From a checkpoint of a small transformer trained on Wikipedia: learned positions, 3460 steps.
Each number is 500 + 25 x the weight over its row's rms, rounded and kept within 0 to 999. Layers, rows and columns count from 0. Numbers have three digits each. The size before them is the row's rms in percent of the matrix's.

# down: layer 12 MLP down (transposed), 1024x256, rms 0.144, rows 262-308, columns 192-255
# up: layer 12 MLP up, 1024x256, rms 0.146, rows 263-308, columns 192-255
down262 099:537501493467512515498525454506542517495473503536525500524486531478519533526447533472469526536453498516497470511502462475491531499512489506490512468530470469490492486474487496488529515462522464
up263 099:478505526501495480468473502486504495527481499516488515500521479527524514496513454512476506557473498463505534475492458514469549479485483442425490520502483501504458507485487462531528519544491512
down263 104:508481473495523521528513497485478513514532530491524503486485476467491493540482509477554488495503519545500492510508506519468488517478510488504477495503477514499542484528485520488499487471516501
up264 098:498484518503494519480524534512492546464518479492478522511497561486532530520470497475550532531464501485511465513480515511499522499528528472476535472499514470550509496532503500496485501495475544
down264 093:481516472508460492497536495525538465448522493505484513505510502506509547499506516518458574475495505476552515534469523533515483481512523532478518527485502531518489534502553484508456492533492517
up265 105:475543512495497484496471499549471496484497509524507478536531499513480488458463487501508465519505503528561479504492519486503478477515454484492507499457484522555458472465504533487497522598442509
down265 102:498454452530510489511529506516535536499483519474501501519476471526474449515518465512500495518523476504522537501533455525529567503468510505515533460494501502502548513485507455534502527525513482
up266 098:467487525503482539474523530447474488516540523482457489526518481480517515530516504485487534498512550512465469481515519536481502484501503520481510501492527441532477461493491476480488544492550559
down266 094:494571473504528495508505498503496528454519425471484486474506516525526502447536500484503552524504511528517537493501511541512531497552511458467507483539506527495554486532515490511495484502491469
up267 106:497533513528479479479475563483516478519485513467520489523530487499484536486455504502507453502528468511481532487482472469509459493478491490522500488470461530468484509518564493467491526545520477
down267 098:489550520480508514497507455526488519499517485515542468512545475553533500496491488505458492489466497499486502537477506471477517532558479537506503471524503503518544446463487513471478521487489516
up268 091:516499532454494477517527547515499492446522519516527561491518449458463531483481481464517484521543440490509525520506495495506518493497439474514565522471521472471495509500543499463521504535528534
down268 098:493535474491538501454505543492483510494473488510535470515521485513448526464524512500476508538531547502499540520437479537483545503504465496511467489495459509511480492476512503502469502485504445
up269 098:486477494500463509494509497471498498454522530473507503491562511513485496507531530567505554474493485510511508483517485502513507462483517468472482464522487492461455496519486491495475509512467483
down269 104:465463499543535497496520491498520482501512499491516474473488461443483501500503498464509488504478497513541456515506529490515454481515521507509494533489459530476474509530539528507567514526512515
up270 103:511520546475495508488485509444490485471477497503488541473551494480497451503536513525490459492512500501496465504493494516483474481507485484504509511488504543515518457484507447537558539513541476
down270 098:492525492495487478498523542508512529490496491542486482505463462490521459505508522465501503479513456509469526455525498510496470521517525464522522531505464470487485483496490518462530525495483510
up271 101:486545498518478486525495494489543487469521442508515500518502514493549526522502525486499516430522492521450517511472505524524517534496497498480497497498527454498477470425529425546498556489492482
down271 101:490494507505507492494524513493495466517491488534539489516463513495511478491498504501467470513540459500509522465538494486490480481465519483445517501460462530493514501495490495525533510452528498
up272 099:474468497506496516496473483498509501468499471512499511489462508466526474519525476512518519509498491530442533458521514503510506499479525486487504508504466533553493501500505527497519418498438472
down272 101:467509486483503485498448514513516522575496524478503493496496534545480491504498531498505486493465504491526508538487553496478495533493487508542497514500543546480511476499500509531482542498507514
up273 095:493518483465457457455505488483520451504451472496528489465475468504536485528450537497503500495486496528504527503524451539488489556514538492480466539509503457526497470510491502481476480487465530
down273 101:468496532479452547482470498495490493454504483530534496488520529480495515503506487462531534445532502488520508523489519502510525477486482493508510477497500531465520507498480507551515537540525492
up274 099:470502495516484494514515504436521495492491493531486483465503526501531535532469532509549506495479551524446471477466493467562511493489513491530507510525479525472477479475526505451502497484469485
down274 104:519528496510509486547507490521512467486469522528481494507545511466504505511495476526474511516512522495536486478478508540473500477495492492484518521481487507466483498527492532476485462540528475
up275 103:510484521464501477511537508502529526516555464493522530521510517507456477445473473496468486550505495522516492453538501502503514479475517486492509542496508538493482549531516528545496508481484552
down275 112:506428472479474471474535475531487491505476499476519506485484514522493479499486474525525515514470509489505522483496514508531488497477497539511504499497504476459502509517471504518489515500490525
up276 102:485517490476508502511483480461505509532473487472488508513503511548483488460478497528494498476480517503493509475505506493473522506506478486507535517508485501488488486496482510467497521513503528
down276 101:471527496468526466511530509522548471473489512509503500512532514534461507501490531511491499488510558493487536542483494472564505486492498440493507515523480479499512520464515481449535484536486516
up277 103:488481528500517523531492508498510529526482512521527540516517505479481495464501513487491495471503528482527514516488515531506552495486507549449536527511533490492501462487499497521486472482532506
down277 100:510506462489510471490459477531500460542485465465523497503469478531461482518470524490494467526512546536497510526500507515496474518482495500473502516468454543496504499517543490460525484526477532
up278 100:538529455520500477425467454475488485470515494508509522521504502478498494473478490518534542469513495495505484520499464465465517537465514460505448497514523484493526498527549507526503501482542494
down278 102:502523485485454544498507516515513518519512507490505433480517517526513493515455509486503520471505477504488508509537495467498523492495488583468548507466517505525479441523479494518501507441526507
up279 102:457502476480519467506512545525510542537529525509474495474471504495519534525439486491506516513524479512533447485489495479515446530504533467486508480456464532503528495445520476518449458502509500
down279 104:497510464495493503496470503483557530489489508521490521497451486507502525501499520507530466459528519528528497501495478494517466496463474472504531472512515497528521504519505521491487543497524450
up280 098:562461459496474515535508457447515509490494538486482471498504555471536496500524491503498534506465516553521524505533532492514513481507474503500526506531495528501515510491503496492481503493484463
down280 109:476486504502485491494525482560526470534515482511534499475543479498520504517483476500516456522531516549530492505491511544493507551466500504486516527474472456501471477510492455470512491530479526
up281 104:539464453461505444513473496540528535487484458502466483471490540498522524477520495566501516487485504487515517477488500540505536485504498515492507492556516495507473486481481476489461476481520518
down281 105:484513535522493472522523486536526505477475491476517512541493472436500509516543507499524481481503524507507484503505579505476531494516471485474514506503538531476508531496519532520501493488496488
up282 103:507454483491490503521483543504516550532524470469495507517488521459504528475544491508516486499496500499477507491536536521460519526500509473518458488467458498448504465492485527484506525508489549
down282 096:488485531529504502491542489501515525466496462506508501515495428481505544515498521490499509492543452466545476500466476537512468516462458472505476469471518532489503492507497481513526530480501503
up283 102:495505517468519496504518433505504515502469485502509535497510494454491497509445497551479506520508495501485532501494474482466517494491478488509489530508494506473566466473513523508506513506499551
down283 102:529523495509526496488517476532433499484474480484495509501533454486511485495525466466471473516504503506527477499517465537501522472540458528486496451524502504510486478499532462558503493535487448
up284 099:511488507511493486475516542523502478462520505459499483509510488511509495455525528481513491460473491471503530475481519520451488449523503447491524538518536504489485568515484511472512468544515477
down284 091:493508466561490504469498478493489492536511523521474538513537450520517497507485514477506482492498502528503447484488523489497564560500512541508516457535494500491509480515537542478512493498514477
up285 099:522495514468493546534505482494495491476491455482519485524505530468476500522483528465485532527476540501511496538528517539486562534515462508507528497483443486532533475512519493482525481527523507
down285 097:465528485471502514504485525511535492485481520494531507474527495506487502484496488431504485526503458506502479514453480509479514468540521473476507520487487487482472523509457467484536518506483505
up286 110:508524485496420484499527526484501445511501530497512498508501500494482482526532453542500463474489493508520508472515509522510509541484513475493480500477506538512508473473489465496479484522480522
down286 118:488492526480509476470538460505532551488497521552530547468471501499494509498489493480494487499552476483505478511514489458469446512516483493471506479508544504470516510441540489504510526517542486
up287 101:497535521520553528512464531467509491510499506462500541480516504531512510500521499558468442544497488527462481474470542487496540522511484514526470566473490489525502519562507505480509499526480545
down287 102:486525461548496493464515488483463490497485519561488443505480525509492511504465518517532491490484459467497501460527473522508508486526496521455517495482517570508500536542545492508494525504498472
up288 105:495502527519443504550489524466482476513512521465502480510467523479510458514563503506495527526449530537451491529520515490484515496459538511489489558501496499494458492512526489475474499473544497
down288 105:456455503480519487491484518511512482488485471540495514450491519504453465519488517450503498500557516527494521513517491467492490506495512525505489502500520511475509517490468503489474490500528535
up289 106:485499501529438511445464538501500458490466494493466524501530513519491500514489551464536472519537515487506528507519545455485498472484510463484507481534508533523521490534487508480488518506490459
down289 109:442473476468521497450535515464505510531547502480544505493507483476484490472497540505513483467520504486486489435494488494539504534464522474480532463505525458535527498464502522497525464451479537
up290 100:486511503480483513471500528534468511497536498530514511528512523491474499529478490510527497524477493450482484513531472484493522520508491483531475541511505522530477519485496483505480446509521542
down290 103:484489473512493468522490533480529483503491535506492484502463490493474524458488521513520544508540548519440508538505489518512511527488495500559403538489482473473477486516494519522526507480503445
up291 102:525495500514508524519473457499480501518493469498498457525481461485514522523489448516476501501515510511536541511489547512513519488527464472528519482529522506486495504518508428470461500510564491
down291 106:511500539520495458465525485456483498553498502488501517490494497515503482498500549465493486516499543499459527468493491463534493545466542482511521479508507550493462489461488508504494459507468531
up292 103:453495484458461522514529499551530520530479528529503538489513490468494516464543463484484486502507513515528524512542480512475529505458469545484542487478501491463534534526495475535464522511512493
down292 111:461454470490473525496520515531464531499501501494455480520477509508514492488498508473503498528523476516518506489512503524499511502490527520511513505515467501516475523501489514475520495452505474
up293 100:517483503483466526474511510465492556457481462478525474485471509486514496473499484564506510502488472476496510503495519446468509525462484506485487533478540515466482487491476486506479470455480509
down293 102:506505474469480446468544513480488500513501488480486487536479513504469461498522477444509495508466494469543510537512532463495478527497496539524497506534478491495478488491461523482512528508529498
up294 091:442494489540473512479480546505498555476524480487466500504537514486482446488494485485500489486553475503537479469485511480524466483541527488498506522521516531527484517499506528489482496485507495
down294 089:555452507534491496522507480489511503497492482489483529522462464498488533448519494551563510507510503520488501482518511553520491452505483465508504487504504506482493480561499509489489503488486468
up295 105:504448473477525513517475521483504488504474533516493529469466546464491524514483550509487497500477473458496484503483460473528506490500505461503519494491503504460523493485480483501511531491504509
down295 092:524502498506496485507480519477482491512525521497536506505522496537505462509491456481483494501480525522522487481474513551515491460532511498507504498449508494488529487497510521489493497505465496
up296 089:498493486490541499470537468521460488501485500470486552513522505503481527527473515467519526485454489494545427536505482513555463445541445527510475511464494518444462488524475502488485514543496514
down296 094:477532515516485490511520492460492503492468501528506474439523480522518481505487489525493463474556513500487545491488472480496533493485494470507448483500492495545516523521455477514518469512524507
up297 099:485466472482489476486484501503489467466527480466558506534480507428439474505498490486472502493473543464524502481509478507493483510531501487494513523518490532551503491480529508538507538502455439
down297 102:498489468496506493533489498500494497531459482507449492481496529475536526484476443500543504490470515533491507460521480506528509471487513443496494488469504491518508466505452549486493505498485531
up298 095:515512542470527512513544543481502535527489518493512512470477497499473485469536455528504490463533518515493499522497524530487502520519479514496487530498475493493522472488467490487497518535536504
down298 106:550460465506521496522449504529471509570508490445514488508519510498481509486480501548535482526461508524483490479494499478500489500508488489510552518499471461501506495517496507469509497511493470
up299 105:522529457489480514466517521509497483486503445523452470460501526522467525526541516549530489504476500487475497508478453549482524463478507525451513483521446453475450489479528491482455530488485483
down299 104:485499539487521491535481539503494514515505500471521515477504468482539433496488451495524508502509498478499494561457459535526496518499489488495467465537517493487479503467497508520487489482504502
up300 102:513509498497484468508490503459493482530503525526484483478508487536487486484480516492490437523488516518511445501539501501498480538463483493492496483519496511512444477479453523511496491504492534
down300 104:535508478457517513479447496502509499488508490515497489504475485494495477455478521515495560499487512475515471459443481495488507511478491511477495542518477505488498489502510516495468471486501476
up301 095:454491500487524513538501465521510482502456493490492535485507486450521524464491499509475503479484536478545509505511460476490507499527498459490514524533472491473525476524513518529529487506507502
down301 105:503503492503501461513486518518511552520489541501482457530480454510466536491527484490505497520479523559472468524467510477505484521518485478482549517488475490515471492489521488487507529531485504
up302 099:510535514536470514489510500526525485481495533497435508456511471512504449531506455503537487528482510527505487500512517540485493549500483473493511490535471535506523488488523536492522466505491498
down302 101:503503508515495506436499529524498496514499507481518485497476531479475494526517542478529530532503489448544493508486458520492533486537494487488499489501521485517455532517507455534486535509517492
up303 100:482536542478493489486555485498451525499512490506495488519509485522467482507498468510493477491527527527501506472480511501502495478489535487490515502422432493537514493493519479479482551536506534
down303 101:504450441496465533515465494505532515453505527526501472499524466512482523491519542487480524508467523494517497477505492505513477495533500496483477517539524526502506484487534492493509506520513459
up304 102:463481487532495484513509490514522487466472500501530581491476554479508466493542495510501482483513502487473551521502529515533495534517502549522517468501494461482500481498536509519502495496519491
down304 104:544519510484463538521540509540517522482501514467519512475474488505490528487507518484466523476506494472517494517482461503485490505496514494532493491410554509527474470487520505527476497483494467
up305 097:496500517470499466483533513524479525517507524511527510490502497488521480472475500496477481478512463508521462491490509494500535523473506529494557475510539536460489468515496485524516518492506420
down305 094:495498513547524523491537414475515502474510529529473502500529540481488511534501526522502481489495481478483519514545471491526532474503476523529454513490479504474512486468502510524481510536496513
up306 096:507475487487503520500499485531475501492480468469490489498461504491518488537474467501485508525547476487499496446480457510460506488493522514535530498488549537568496549515495461464471460514508494
down306 088:511489498520502514454497507535518447485508495492489494505533490524509517514489503542500505498508517502527480482468501482496490508484475461492544540483484477519516471486469485505515468487549505
up307 122:504445507491521501514513458465524500497530492510513519514530492523469513481506520494542476486525498502506445488542490537523501515540550508513523505468525526490473522483491454487476462528489484
down307 105:477467493472501517494546465497516481503507472502498499545502478496535515543525542480489529492509514508514458468549509513514524550481547527540497484451496461507487518466505484536489494530477500
up308 093:493506480502490526508509520473476517463500509527462506501520505475459489498519484555455501487503470502484513464504530496516502469503526478529455513498486518526522437530497490524495555518505515
down308 098:516476479492554504480499486489490485546491562538523483498535476513523520523504488493464498541531534469541481484449439478541480503548473525487486547512522504465505530545532483516463452479501517